Each number is 500 + 50 x the weight over its row's rms, rounded and kept within 0 to 999. Layers, rows and columns count from 0. Numbers have three digits each. The size before them is the row's rms in percent of the matrix's.

# layer 6 MLP down (transposed), 1792x448, rms 0.044, rows 258-320, columns 0-111
092:485546524502420498489597480456430433444523562506545413475520432479489449420551415476423488487557463518490484465545546456518535506405516491492471567490478562505512476399586476531478478443458508478529609512442456519551504545552515441536557531543560474473506529539470467604577474421510503450466466536518516540412562487537537460487498531497
103:537513447525468512496518426520538475484521475619423562526505430528455530553508505618481392477529434533515547561468433434422536465413526550607414478565537403535539435498558599439519469468531557468450486588464570495560470526497509560582506572557609477573574559456468590454365504336530524457463542538493469483501479510566451496524508536446
103:471482442498613616508569585552450522522466504451611463480454381526458517482500443493529429478498471513501495516475566571560517608511426531568501489506632416537555444448544542533400625500550522418496439540529550467524512512514517513480526456531523496530420574441511451494485470484445531517408609515482462484450453558501517477526607528554
092:510411539553479557500402531549444409583537482487487505488507546524530521494573566476486493530485532445440475481363492576537437541533523587385501530599446453449476515439521505523463497399465487461489529461528622597457461437443476536514480509528476509529509521453526417506524474486519469550445526503428504523556483519453528581474564511450
108:460475562456521511492453462434495443446558513495412479485500386555505543492459470547602494478507505485508465481505493521469507498440533516480531474444575476561471453465370538464497578463509510510567541477475532463412481449499463581469540488471610523454455415392468551427597462509479524563482547487485471480480515465506479456526527464545
077:444514465449479422512438531484554467517578476455504524529447469497531467526471455463540545491532484492496575470450515449490517499423456458564545507384421503551557408578622455372546481489469627591515629458539536413539509486507514589405584414505495491504477527512537537476571554442531500523529444494454463453535496439415471566544601545479
117:436499506489468600417504513487495500601549450540567602497568509472569474439536553446561463491567454472465549587472512485446420496408532473522522622494516488472490523536403583477504434562450483503536591500492514495509506502444529496563524521553601478519539468557503472452552483434485536454453471501395523497512533498522406547483485463475
096:549549431502520461573492551477514586584420539478417513573459518493410566603518522511560532546483498595420503524476576498494492514519543531450538523501502495471407508538485437481439482478465507425531446405508508439566505436518538442438565420493429430502532516490580466493591582478454511539522467536394530474457475527495494446462498558500
099:469569469459471484546493562457435519471393448478532490507431500462547392524585576517550454491477423512509563487377571505436566468519568487449570479449513573441452476499709402491403563477553520535486550517537486489460528457461512492607523490515431508532547476571434472419575479528468571366520486526571477461455460519458485499470482565542
082:446471532507542461504490471492481475598579479552534376478420460539494508568545512472449492396557537451534513498559469553452548425529499398573514554476465521522536491547420487495489512410445515556595459442516497464541493437519485497517510469480559471499606421435500564490492523616446489515556435553590563458514453460471434526469607583478
103:489511464468452466551496532448490532492526491536539455554519387473429427536526476455466489590624510481494506542507495482504558491472403579494500506469492421535598515470480524603550462645542465541506547531554459418477515410453555485496426531488617396366527546476512487502513526470467570455537522521566477439495499451580465503523451460483
092:493503539447461482502490510454517462468470526495438506583508583535546555459538450516515498561450493456512524470617542528456557403528486559544481486482539500570560533458477529466530492426480538481507555552404521469507486478451478598457532497558578380473334517453557622463529504531528534497488580586495459480465497408545480468425412511537
096:570458590448519500440505537512554408493601525401494471557511491504469537566511505591484473457478595491582532507478478402557446452469592414486440469458574505398544560407654585490495474460613481507507536471541538509436553557528538461519477456474525570568489595502530498425501534471475517570464514458473477469524435466541514484487401497463
103:534501509448551509524575492477497586524478552469452562430522651458513594567476484562475575462529500513389484500519463556472469494480514548503470510514478482569503535549500457498567486573461500512466412501585478462342496459514504443512417479560424484453560502425504543537460453500475537474644438466624466439520532486517499507457500504513
087:456471452497492435527440477496445499526533521518469539482443509418434473506472486471472524516506469468611449521474509574441474572437460425478393537394512512520454511520456462575515475425544518507513573520508475585416495481525492451437546445456435606579412421518502495502521564628487453454557491506526452441502381476433508529457585496483
097:491566524582541439506441403470515505466503417551487536488483535481587559535495477460558495430494504466514537509393439474512536521493497547513523527533497514416474611481490416397468504570386525562583538414554589495479481499468514483459538488429520450489557546439519495449583473416413482444419455519475581420453473526472513408512439543484
101:609562481546541475538557493453550548556534469574453532548425536541575522551505543529460531483536478541516561523489433515493468537574527568520371553511468356477631481499584444516514520419456484516494521515533524463519467605503441512448498395512416607557408480550503482469528559500444506486587516534520544365480520550502517510504458452466
105:557478408523588479466474548550482493504516490483523504498555426498553453593603505595416529488572566474494406563493363540484513469492530576488511498478522547581507609497592523495520464289517437566492399479490463473400627577447480492541419526543517580588491478470588463493570488544474494414487473507471451478552541568495505472418511467589
097:568463515529480519341495534461383510459496391431538560452520388482529509498529466481534540454534468518501499462435547492457468456478456476502554546570519522485577506465491454533463493559449474535508452522473455503440502506548586490482520507488534598432497495545523518428437499481519504508460510500468490462553458544510518510529469451499
106:531515499516470567566450465497507552445487471394543589466513414472542529517434458534570552418494590594563472492488582444539479498507391545476544530431534511412548472466486443466448500496477529572460536511527433474422419528421517539484521412540501458476486474520440436469517496560566475525396496570513400427463419522445532420522456585496
090:441487465517454529445471511456478495616369546524455443501516488404386539472413506524482477518486507491520619620566423488548439446539534527392447505405458530466405427542520484549461554426539406534547483476508551581489496460519513607533534485480647494522524551503467493494461501442438503446452593476547459532560432468512499437488516411490
094:509577546495570484495572476481529565552451546524443503509518489463499510448484482503428484533564441539496499575506467452469491477437522548437518502459465473572475422506387466529563469494526407452485460446481470502450556421486541521479521565467513480561498576458562523516538521443527544464405483518527626594545505364446486477495494498452
100:557601475573520500441425435504402449426505509464461533561394479458487502462597459475451567458465559490507513507520488479557483581495508553490480484508461553564492423497509425532491563525522542488434476551396566472490544458421447550493545511481582505480461491511531420468496565487508479477456480430464486567507496480468506576605445551480
094:499506476503476518510516463420530511414435442438486458492537547534509512509426504560497434440558513426490520525590545503502527499397550468530494340506469555526503456520477387598516560570512386588611455447485474504469484492536508469523488518562546532535438553471544403498488504466531514480468454485515497484486456493413472504495517508564
087:535440594402452534528483518405492505447471462566524485575563531547445408461572440482402492529491501488564408454536505534418528506454507498512506526500513472527573465459415498559480551528539506412501512414463466504527519537495510376486507585484471436559446611578421562481529560443579461550402529483497533468460553452530534511520445495518
103:564494470508441440556449539500480548554538543492384351497478453533593504455480573524443527476552527485512442415520447502467572525494505419429504495526551478479489570532491558548504554448438538449484509524551560586432489478477504464600506505450561405545555488485563498499554523477423475415489442477429442531454543502520533556462444484503
096:477449465438663484500510600441549429461469528477474525522579524510484494550484474439605539430467486453559556488505478442516527474475458518583536542441553511519511448493453416522443436526507478515446495518621547579484521457530564570547541489504425492520542488515537427443429498583485463427458411473522437470568437510496434429504496551542
103:406480483516584436469547477543429444518517489448466551504538379585438517481595497473465429471533539511464423512484446492543532473444504536453507537512515499530478513569547538497533467484567488519385461530354516466524570516512360655439487542428489537576522534522545431556503579534446529441556474542506504518526568469639471483488497535530
106:452522523592407434414471557486522423541477531539358528475484510539450450478482421518513427578491485587461581550467574449539490482452485500429475475559473599573528442527438481527542513541474480445470549563517610485492490453436446562552518503521534542422474500574454453564383486450532437509437447471398502627485500592468552507544458426430
100:530472508398490547548512467543487563393489493521444415488541526610564495391468431423427418561465474621498447495432523512541567453547521476507412426497403528567582527530475425565511528387455554470524498484473475486587586549407511519448513533425405510456551444479480493509493530453445515511453546444474551615419475485541510577470535448488
103:571526531507377381493559474512492466482562438533496537466443488444563501487469526510533475447495577548440518442475429604543458398560543511491537535480564506478472471467625495464534497547475404536525506503491501510444538551463466474490573530486582531565485468498507509398528520459498414501556448535450467497453438585499494581461590538482
094:462454505479493437525580449550365471540485561522517462524532530464441543444615534480453508488486523535521542502564475561527527495499615529493452539490512529510428428539595510406495502507472556438484531508508432611567478550544441495512500509531523447428480534554535541511463453494498441413547536518442491541492541558471499391504492487494
132:413478490494521429425517549488551521476557507491478599472467513504560439538544612490458479409528517472533393544439491544605547467508450610466585526539357449464509451527525456406485597539516503485428296516537492476485441509543442520529576415508520481550516549508580465557572557457545510466503451505563431480526473483470557526454468522439
099:408479461526503461454536428498559417502489487524429571583471472490520576548431527493535534535458498425480450552513514481596547570474498538517492474497441427467439533512492534475446535466434481550474520535542522430504566457457471530444488461473457561476472531480453508545532567447448463576527433534564508487480501461503561517447492597569
102:448502549428503490404601516481521489514454576470530452436537489523469471513576565407552387538526522517579527440484476421531534500559505486499436450571527546485480511417405507495475449516492406438433439509545478448498499539449568573438541439585501548466535524568548393523486446422488504482565529478383522581640611515471528546491530544476
103:518547545546456522421431494561401539521466540605467558509559511425587530569470402429576435557499493503443616500495512485533465451485532462478483556548561539534612514557467402436508513574472478458512466541466467447483489461514482510515576470540530470466474525546523590467465604511404469451442508559489503507567539529469490471536503418537
103:501622574509561568459583471502465496555488578517538537589554525498530528464506502504497537500574437570454443569573428585542591517371521560573487516483372506509479462509429415472527536495517472431418484537427501468498623489454462567447552512547531585457562500551527472436485521499528526505502519500547526500517467444395483569460482421476
091:547492452460561486437510517575518443509489547546493529595550538448429544549567504585476583612470474499539356488397520503457542543546537518451479513450471500551434554508525459538460496568551484438512526505423599507543590543565408431539573489467483448484390529579438481490490488536442529545419527429566495506600557401540457504467489523508
086:495436544555469525503441489447479490554544600520455427453484613533581557465550496485476508498553502513561571470438476515493448446528685519557465537507450510498480501460500531597548523480489574418528552487523530585547430493599505505561562440531479439439512458413567522458467463427422481510497434466431429441517498513468488482511451445396
104:622483484557408585523486523561579571547417479445465455471468547471437540490466631534466515520490528532524538522527458568547506505505597464455534491638512534486501588549537421548465579591519508598550539449547438476607576512600508454485506449550593484459463541532481484541456581430601509510430547399428407453521544494496546414475381522478
095:465541503472467484563468465582554503534516479503475479538466510470454497446555555615397499502480557539538438423513528635557508486513492545466547485448524551530470488506459491440512618595454452462498467562446512573441515514491558534454488480537510467472569532555531600422599446550518583485465443447566517491473594414478507418479490510542
089:415496447605487478491505454512446477550451536430556570468538485483472523488524474524559481440490484484537391505453495474537439522415443415586500517452509510512527484454596519586568345531521559520477525600495454502522473449487532545439532544523507530456459596507402540491468493580468447463511395543553455404561488606510450494511534541432
090:473447511490361517591586516520529399539523513536532586432537521579521514485455537495567521571451448529435592531550410505504517510405550595500494554530520406465514530504589433512460470484489485515488476458572452520552545547534462488537505527478472593458543543579466506446532472479479448464542562484464617500548505557523419526401532455521
100:543491505573457462576417627486484437396489521489423479548506566514510477508491481570439469568531412453531542549528420494457444437525504437502531509548571535541532481485550493499455457510527471464525422460471561481535363427394481431541591514470529553546523557456532491527468542496415531521483456488488531492502531438591477525426491547458
096:551490515446435465398465495487448536443439520414498493500458564484504538562592499507456499561499495496564547416486609549425502492570577492508415613628535595388604467558489477474436505493562530465558658490501523453547555524550548429492472479500511493565595489460518455482468435472433528465568527489465433469532453429483579471584483422355
101:399476515539460556447628514470429453512456472460399501572474570542524407475459574557481434468569493541471569542450490477468569459522451554506537584513518446457433514540540470467506525457491543539498600493548408382510560429499487500522538526429402589507397524483513441478524447557508562557496596540547570505445596553459458423511498566438
098:485510551517401441465553577465498564590483513518457474477541588556496503504470508485479477511499502510441549559612584493571462513500452569527479538460471485549492517564465545554479514542428464438592496551471484454444511522426598524480388439532521508479529417488492537495457592461452447532438435549485540467525423535487428457439523511499
091:507489498520501563603531414529546521543530530516403400454503621555551604465527456545516558514474478410526470435460526515450495439530467521471480448485593510549486463396513482427575462580507456503452455509554507530491478510509444478585461460524440459510534517493487496488506491505547519518494536442431469537543529394588526500468418476521
102:460411482446466460472468504407448527492488496505468500564526482553586473441495554464503493480450535516442526496505536505553493499539505515460508473460478531541447574530523478516561580504471517499564481580533481516395452491567473516541524462453545463587520395563567510402468502510411522454516545511575428440469437455463485472528545546445
090:445547482461528563624493451447568491534431578476470429502520501473459551476508511525443529523489455496449447528562486511514536507430618510447460448505454501510563485568612454526505559478476455458488445586448423487493486529428425526547466575496536508510463473488548454527478599490502553472559478516485544483546386433480555543457479562426
105:490463457525398549379543487454429549568572498516471445538482425557516542499483495507529573441497498472525480431562388570552488547431555499526524502528477485485461462419630542572531586433585379506495451503548456523481536567437504488532506467425575519498474478520502443494540467482486534509441501512493471488517505617522575435555541469476
097:581499440580445580502556524466489517453520595521407454482530561549523555407545454453539562546538538507484513512502463598445514445510550487529470555528386476463498457447480566468438544452488516488573565564500513475488477450467496447455522602377418518449554504512553424494474567500550454530439413499446512432439544547561501479511511541435
106:518565497468583502530448489456519482517481511523483483490551535523457464396433587527464492459497463462564384495417518464455431473527496471554518514439440559449555547352556466562440519542527544509497521500470515506508502465505423578480521609548487522555398469602555469429417488470513488476549496507490547469525492446459438498458586467509
097:456461477500430491500455498553512482481493582478504462540521557541516537508529506505465481509477583478463486495532490475496567587574500546530459514489458422519458469479514562531454455476539539454451522516468432466477536493545499558489486533528523539473498514531473459530492487597488451535491607505508501568531538402589441473529441552483
083:445505406487481501442451462507436552588496566619451531422526563460547491479459548427447452568555500492492549501595500497437494525458491531462474550530536472467597490545570493565484558400512599429584473460428470534565519520459449425587530461573528524496522519496502516474492488454431452610472462599515538463460533503476420465490442546526
106:481530466527458537473377527494547469502465429475488561500525419546608483506552502511455515561471444358489465578477436524554490412498564536527440491476535546452555546467433502573474457558527521544482545472570539542544547514520502587468417552478507569611475504466476489546541524465458477463545579487411600571575507602465516374496417416619
101:467523477531416509460523473505518501421538469590381538527436475502442514536522524414454556565496439511514473540440465520464466464512508553530393512520560525547497443457501423494455462496518535511462482539487497495544447612477431468542570593423524529496543467450553491464518528460490583437467582434553528539533477536561475539467513392517
098:438536552526455471494512538529486478493509427530434427591434437576408582431572474442539399507546536474489455453470488471586602567439529492476533470415490521560404473487360554561560422485515456524482485476533433466542437542471558569470456487548598564510492481393443500570539475574465549462553395435537606438504549470533475461531456476530
101:581426480447461608531535493409485476535429515527504472538478531583454563569472499532397445533545446480486491583476487385552456486562534529493503477438478461446538434449500515519558541556517499467509518586578542541559565568514529543542554458572509591527514548414542480591473530511486520536526504417456528469548516582553571580501489419421
095:547516501502500463523455565482428481435515545523525595429548426492444537515432532469508543463429503457463493453547418505595541567433481525460541528471454514562403460657438476517576482585407470601577567475549486415470534436527448532421448425629515503436547558459509420503459446437411535468496512491438459442565501573455451474490538542469
098:504500436470467542449478493524531489600466513467485504532467516452491490473522410498524499525480481457487436581525430457481500521550472536461547487582451577423430489549498465494533544466485495448438542538457524514640537593441498537479542517529484537408512431527535534513535501564525525546459560436543490503507422449530490502487396581560
098:597438475581409505443561502468494582500480477499453490505533523530487547521427552551560518523513528496506488484531541599501443466385508473434404472529537492495443459487343475452489549659555486471476563514517465456460540480530494574525479465499538457527471351491541538418584506420471443454358478473481503480440474553524537456530507496532
097:515497566512475508514551442437436505535504490522474541590469466522480485472502558411455489437440463575457458489450500447511466454537510467463437460538537346436471545467425509563584427557555477534467531428479607520532466556458466439459543523440513581397506455501491477556460553533479509577526540553502498489505531452576491511434540457517
# layer 6 MLP up, 1792x448, rms 0.0449, rows 259-320, columns 0-111
104:550539567495493479493552490570566476517443486381542538507484520361482512445502554394501553521399478517445434405426490464603468521483485503494505462622474547524544463489501502522460525566490459516532398503465565449544434461463524429505540600536539560443499578402561548467535517428503497409482490549468500558534585541508593537496400498533
101:511479508457475530474513503539528443547549431518412494512556544408538474426470501547525498433463499480488465518479502447522432461485432488491490431505467534522552553467463437487500600560563508517430509532488489584455510597468517502427509480528548511457468485475551629566517644498516385550588545618446459490588574490409482543476490490659
095:500509519440540376534473522506529567537538367510551482558433510474480483490510588522529504441499540487361484478547509479542496565488500448553496542444503469581573442535567505440599545464621413450550518466445524575438460417526521490539566475508412472530528559482490509477512561475553480491481551605472499481508482502501585473437578489482
117:499475496456580406526457467450428480555536473502510488479513433583405480561523430607493467445487589444484473544422532457481455487581514507510582516458458521579558424466409566457442526518533541504481489491494464436497485491556544402477531513455424512503512432461489502541496425504528534457507486557540445572526443555560498506495538538542
087:516506558450453541470529443588465504567491514518524574413515548482415601497410447472444461507428473560593473499541496554526425514475513570527498557540534447338431497428565476520500462530506499426443449491438462531466504576423459444554441558453379483536489500482409511468600497495514428540498474513566497504435547498549625492490464561484
109:489498459451464421417518615422465471521538513465566473543507523494493418445448550597618597421545504483493486480544538453513432494516473485461510521525586455487519487489497491440532439500536567462518515443355444548502524503469489463451417475494552530526544516526513419477561534552538449481434523508404597416508506476599526538472611425533
104:477547486512511516472509494547497547499595460497551537521529524597475424567550572497500516535363601495419457445515389469563424533535488479415525559478475536442574519514471507418523471476492499562569562475422523564572541569479483563548493631500354466503485541505518536498493526556514430524575477521505590491545486567568479548503570484463
100:540468539448535544555553465506513472436548499485500574488458500553491578486439537462446482484500483531483396506576526484506506624458465564541507559483466423557563564480453527517570475529426536502457429435586462476425554513503409547520452554441477462517390521496503451512431506516550519539573529408449536586482601454349491552473451493526
087:522368584426502507541502484517499453427535451483526520489453471468578563498529464510547442516548542573490496532489467477536465565544469421472513440453468554474454450481482594468479373497565503466516632513577500482503573504468486455470517584499396548465450544585399501537424468510509501526541548524498544479518456451490611503447412469512
097:527472453473497438424546581512455535580511483565523524505492454605500453488539504533486564499485493506446546553501512520492505476481478541464501505550642547548503457477533461457479529546482516595506596450522551478504448517488482539528514587555494378437456486507560466485506517610571562415452551493500461521457478551529521445484482464617
092:520491553518453566427471466476441535553446461595520590443495500569504390555391470493537496524548522529525479417526503385383454494560491473539522555456528533451430467645523496466485566541440540494477559578530390519532560463481555521493494519525494452503539521513493456526486493487439506517472551525568479522516524666489494469558527490449
098:455465431591576525561445553437473439591486470546549464400476562529520486467458467452531475516449447509528512484560507429469523519546487538512499487504460487534510487574541562458466423466484424529480643517452593458496474406511527511486537478449504452556638596616519500542499489516505485422558508549472556559457460565540494529519525568474
101:533541450482549468507414554566513437595525499468536453530515549598479455493463529537491405506404524422404529539540469486521593564555591674493474537500492565463488499483490552442471556488530554608497482523533499568590550444462572493506487546504508552553450514552488488445497517506485477452455506539553496551557415437475474546458570503474
092:477550532445458469468539445556534545439487436384513556444555446530497493493528620434475476410553577549520561499427572523501488510489562604590541541526561475530542462479471584473516555480425508514559458413468499506508496504471417494512531496539549552594410477523466529472424488550466556493436509422452553495485503520493552552573464455507
095:576371488490438563483602552515534482535515560442517508466451507548505477544484526605452538511473518554551509509546496587441452489522468491523447461466552592462597491453539448568552456526537402512426446545473395465519484579578514488516487454481482456446407498577535468543589532521511451556597508553536469565559479583558469520512411458486
103:499437430549607463429421547488502484558497484446381496489491543454457433452503520409540492485456603575434587418568503439529495602496545550536510440522555544566498508487526541446322549517492429553466510502523521469561536437465545509521578633378495432441443537478525449571480469487564573448427493620548461553563503445593561585529515504481
106:463515552497500495554483488557461484491517551457520560558429513573610494471509459599471497446483484458569590489539513503536430580506570543349437507453455582489482550538527596518525422474470577499497435531462506518430466564506473482501522612542532515468494477586528410443529477507529531513457575541468477552509445527485551491481464433451
092:531527508419598557566586490541542470529486523530464590465452515507473452565421439504526505567536562439421491496420469436485544572621502507434473507459619462498418359514507534507535492489579520555568463510611519549507507397474524441606517538516468435458589538437451509531408483494509484534572507586516517510455533499507460467483543531553
098:428488497563594477455497625615484455555554564541421426524526485504419519457519505515517477501521488456448474563530513534533484529529566522556506574479465505558484505495525614498564478468466456398550382449447538471536529444530505349462518583433459539500558469563487492507415581575472497513638505537479545555475581561443453533557558353430
098:548431494440564489562511501505513453458549394497658509557458412520529462518477473501509483449499509467558506524440530570494605599506445527496547473558504550466580443471429483525474514569516493540511537558452489488413560581429541492377518466503419505543459485556488445449640562585503483545608497452439423449546599503500489418486489509533
095:489522535528496480527499608495443549560469530465527533500449446541571470492508528555515551512528658524512586445536371492573548524599530482537520484544563483399577528446472487544469402454513533492457451588499471554501470544521480519471480460538548463380508560561442439506421453515463468427465484484501530479516582555499599519490549556501
097:649459546540519520426521469397529471514571492504551562511505492450584425571448474534525540531421493505532452463534526444607398534595506497366544501504535524428549535552502414498399500502501589445448495493486516462526554456441494484479513507586429598496448629480443472553525594428530477521539556474492496551534559467513486532572342419519
097:570545550502588390466504579460557390493530515549493594401462384545462467413529512466426545457505464477545480598415466600508413551661448520430544528549521475446441495449551469437556448444426596504478489500606515591463472440469507532505539497503526500473552573514544408414540502528533462500519603462579441491503524520511493504472458480494
091:563448442514475419545489635443472481532558538476471474415575629507323487489523527490565611452454512549459403503554441506621522516563487598459548411498509622504472401486466476429510502530572559509472499519485477493499446582444495508532450527486461556527468472421550550547469521452491505476526506381500414553435469484416453543536557511466
108:489417467506463536537552550428432476465491459499527446491509498573529507427512427623508543484503447552407485507531479509490521466522530479355531591489431563486471422607492551517380480441552445546670554453539442511498492501523505505436423574525489570447529543571520423393412500500543499509518556465461505405499451564541450396507554529517
095:567539428505432515489518387520444526540471508401480472509546504561419515524444564573430465431515557443524460518439376522522376530540445555420571493557536466463486485479529452434521472469526478553482386436400487522500522575472506562562502550542521440510465488544472503446562472402481493508481474503436596471423642458531578583515487490556
107:576470489451433406510518497475504450493503503443508491526591562533460489522531546545555489543479473479513548475466529415524435486539527523396559444430453529453487495540518545481500447494475557416521439512510417526479445480464473487486490508566593563429457565515508545449426451379547511478500539387517548463548479565476548514551508495494
107:490387509449458502546516443569552483582444499457523452531467562504629499510471483471541529471453535516388503452437488485509448448587496442471526473551542536425433483535503524401569555579589526510501454589580484569420517442392423542577491476547330536509488492523511453506509520428540552572518538393498406467413494522525492561581489549463
101:448506498475465515392542549425499531519508435464456525475490545590500543456524542557536427404404471563380545484468438562452580520568533520489648459559525553537453532495473584486444512477472489602489470528520531436470486535450479497514512649594444501621452462482498523575515479514557510477416518535426522589476410452477504499473467388541
107:572575521476485405514482519469497531490515554534526496418576558476426574521421368548481645520477480460526456530503469385554489530478524511414546590469552555475500568423444455525493440513445483419580517444500512506457592547498442406535482524552554636539480616442384456472491499470489544475433481417426491488522477539399513515498491506474
090:509480429548614490566450511459523466498562507466477581511488527462431525511457460491446541495540493468513481503528431431472522559523475535491555415424429522517607551515511529480515490472640509591440545454434469471509520492488433498428514548473483527466497589462486534465453555527589587536644481439459428519464437516506477590516447532503
126:582471417406515483355503532492539533471479532422523469515472492447560495435452488464476605543486501467540535458571549565610443475481521508479539442538633464531567426467508474438488516513502533445492393497479545604528465454639494513493572520505471437387492534432505503520490504501531438487466526525586547523474606472453544456543515545400
096:448489596487608559488476467531422523487514643504476505468513464498483403437584406538511425480515564457511501444521403515466514420572529508478411465472562599499545384555528565556503474438544457525487465584425479572477415480480440602459539475522553495548510484549515481487444447645469507438436561500515431643532520544588521431444513488448
103:481561501502533526566452489366552439553527512512546499425429563535492501476476487578477493435492502546395470487494528473445445538551546494471542503529464492412524499460529723467559488517443520460489499502490539577484443469472441541594456462503508547568445546586588559481522529558570447477537546517509553492572508439463515476554452526542
107:494500488459537480510551416490463499502490400508459535458474480609421575591505587487419510452475553468543482510491476504470505483542535473538569477472486496427468498476531487465551409514523540548525465487534463436529500547455410541571505551439362505564482485466510498434532556453579464563516522477503543440488443430475492513447405539484
103:496399529556505425410490541430542493630540435526451419518568539540412422472502457479572435563501559415369479511439438395537416568533521559516594527550507543489478490571429498486410505545524553513497560523495412492523452488511544538533494469460517495514493497555566445544446510435515533417422528519360484449452518552506593459475523385557
094:545472397490505574517424477563558554517505521508622498471439502421644510460369462444516557511586469504591564434525568515532449550477517564484521458421425575553629439433517484477524439584534562569509474470448567500490495495518488506480491468447458518578498487471440454524533513504494514393456463541522408559504548514528442521514450493538
091:556508530397469423416556518526491361405524504418535569556481421472517516490410443568449497458509553536451458521485567526597573514509412518411523524496626489420581449452549490506466451467510440499489469499464539390577515503404478507408521492487499500461493498514526459473531564521555472538493569524443479561494555496596522556487529500523
102:530459483513529449484445566461482389486472561459458509483425551520577443416484375490497511486469558514484444447458543540499525522544592520517493519429485568481526505501477548419400409541412450487423557505465581455474528400489505515496545473433521504545569546506492506510465464598449474523486480547596425601450444471509494543491541534482
091:511552512584616581506473464493354438516500474493567641429485560496444486616484522521480464542561453482425540445563414543464514569483543530531484512482517480475455514571527477495493479419504534508545542452507504434557418509494485471481530478503487517478517482476551480458516557486573508454462486517473424513527457499404458584522538452519
089:514552489555517455490495555466525450473488500426451525553435529467524584482581573462550572587452486469493525438526512459444497449569528520429495334583454494456447534491541451462559605550454529455607503545455545518451535561484444449553523548540524550466534489550560550556455521502515532541469544469429500615536519394413555518525449481604
093:557466568416485439486443516495597566457520478473472461557446501534518598413583437567532437465499605529500522433404503547519447519524555458469513452421542541447572447514365534525547524528515520498503531514494466609505569528414559545536489532554539440524426486480569482510498511502537498530598518423447355494501446510493498455523511465527
098:560431471475478495520458512472476637568449379569469475515423577567451517474433534594465507486395528532532502570510517522453560588514449427545552494474569474478505533480560539459537452507570468484530547506523383458570536535498493497537550502511466413483592544545519458600514525447567522509512448566385540476539539597443531438552415486560
096:488477505554584489576425615561532486510489470466491601480539449587382518437510449464448432515414405474639570501500510500423528574502397543531544346493479441464570533515521479498513519572408452499344476520487475380441521504518436447426476588475547496465498531499496495550456568588540475535584530549461518527568536520568386549466474530460
097:498398430528594503521416462408498530546506422551550515527371477593436529479442428501513493427512460576499555520479573540501436528564494528448463407469406554561534481523470601527506471493491524549451454466508512565461479431467483474401460476471519511532435476443472533529534545544540430481573542571533466427495422418550468473426556560437
100:516584512534609479502505446495391506444443544506528546544505424502476530493511554514496489388535499453555464512464431503481547557519436503406636517445491542410474504443589471372526515479424504475417521497559616576472546517549472478500502608391516535539566566548513448495455513458510497454507510509493555487477571513524469542491474554560
089:517458533465566474382572577498476396458464397499494619462555490475601404574438462475483516574455436532488536446480506527527483607412385445513529507533526452525539476511550444609468537419559459552518484485503476443396428490466570543372507513535475526417518516550565597532560567383487538497487465519577556551450464583494441480468631589457
099:545646513542582545525535447575543451530550486514505464503436539532425441497473583527521553535484472455518452456487383511476473530513518442458521485479499479424501517435523473465482445460505429456433493439553436538500588502504521519471513475490505549451502608429471524604503487433549435500474546524488521521597531579495531457452470462494
093:529412538546522502431457512597515595524500421588593509378479461530607435523411524507658597541499467460525471487482492463538349472499456529474558520608567548510439395549389444482492544606452547450502528530569499479328506536494497422431487553578446478547546502532405559401470435491506456432499446633508457440487478522563416349434495512526
107:413619368554488504364438539510440472526453470474552585509462477495484504433433507484488567415509473562516523500612552522515457511518504489443457486545386592495442506558568574477560510453495558542576490489484481516422433575457456514525438524504535500415470472521602498573582501407541477445499563541506539549519503511537537503478510388479
093:532473531489572527425468463498377458550444406485569556568476461503470529532480495496427505439461435461515475533440541523544430512577443551444465565485469496475475532520516466508503532522543538534439491451507437519494442493541544527483572477594527517559415532480415528533511472499502480543438570516534480576489505492481518463512418506508
104:505435359466508524473492517429490521590477495497405573564522546464386457569529500482559565611532523474430506430547459521553522493513525552440502412491541483587578459510517518476447515498566457455547606490463539473522453517519511444550538554504510470458409537507538425548445510442571459533455476535493502515533532516568519481550413365507
100:549591453383523467524531556448455418448536487479455532520426569511525541442558498529441427452469451495476550485484450526560482511493515522460488540432446548441561501566448455488530540464479491614499528518492433529518505507405470499431474508565471591513464474477494541518486603464625496479489519378468469435516436514404462494513576442525
091:465540567501508487519489541446511441425614509360612424569491450544495518518482461569580517356505557511547547432486549466537482500583446479426461486426509537504557524433470565459449524472504415654475499527475438582615449418549520430486447532461481523464493603539503417522524437598594510426435541495431421484595541492571486609547506527483
103:508452519507602410520497521526570458560549528522510510495492513505498473484540517441562461517407544536501564374502455454551422524517497531369549544487515531368513485483493564511518503479557453569424493579447487539458507427441524502526488491503451467428581566508461514475562492405488495430533529459604488529486464447515597566480569513512
100:462537513455507427507498516513579472503432387462539554510489510592546499581493535512447565406485599621523506536566515473548515562498479477432580494518535417455488507535549520571700449509493438506513506506509452463545535487572537475502500441498369493504509552533555569360543509589478464487460517442514501449424558439475524469522557528534
095:613494544464499414516484540593457476535488464504505503388497432490567466504455651528503572546545498574527554509454533513484432485566507509494453508490551503490554470555436591494410501544536516429573498566496462505449561527534531519400445566447525607434475516579552451523481453424511526529518512490396562481469523515574503552509521532517
098:475466428474478443522469464428440412513536528349469525479495514469485572579440489521512494473518538570561615446567558545490585565404553504564535468532470550490516533628412516480359440551513520524550562533534560528448458555476506483478332540543540554589505504483552530452518548428463528555451511483464520530480448499475474510429540593451
093:460433407438556482436475481487621526515558502596499404552405567523550406483497405552544537520515592434564470473521521500466456535527509512481472433563546504542620530400450461459554497553512435444481548539471466537486466492506523500555459489467494419492451511571501541544567578617487373527459517502528464545458617425564482503404429505512
093:461439535442464507536536557442453494639451472557488522516434603551603584469498522487451479376466478543444460505522425602365539546555460462484495536582441558511558553464535509460564460544438501447539553491398430486467534418446452467439508502492475462503568508522474477586506418508493519560496560582429507483494588511566493505466542499584
111:514538417412470426522483613445486508564654531462481459533502539605515450455498456579524577424490533562482478514619453460482502486453555519547546482491532533488541418520410507473514477615461480494542488454508376479505511527498464418522396486461520480524518480508554585506566476453508470585500508478351389555494470515447514506523508579562
092:451581505512581363460423536464505426426561544448453502434478612486428470467462465584486502470531491510517636450439557451593519550534550546476468434542438557560427546517460595449494446470452534484444571497451477496417443468504571536470375514468499571500456552450507485473585491525460504556505502460504533633504435491506484504549564494484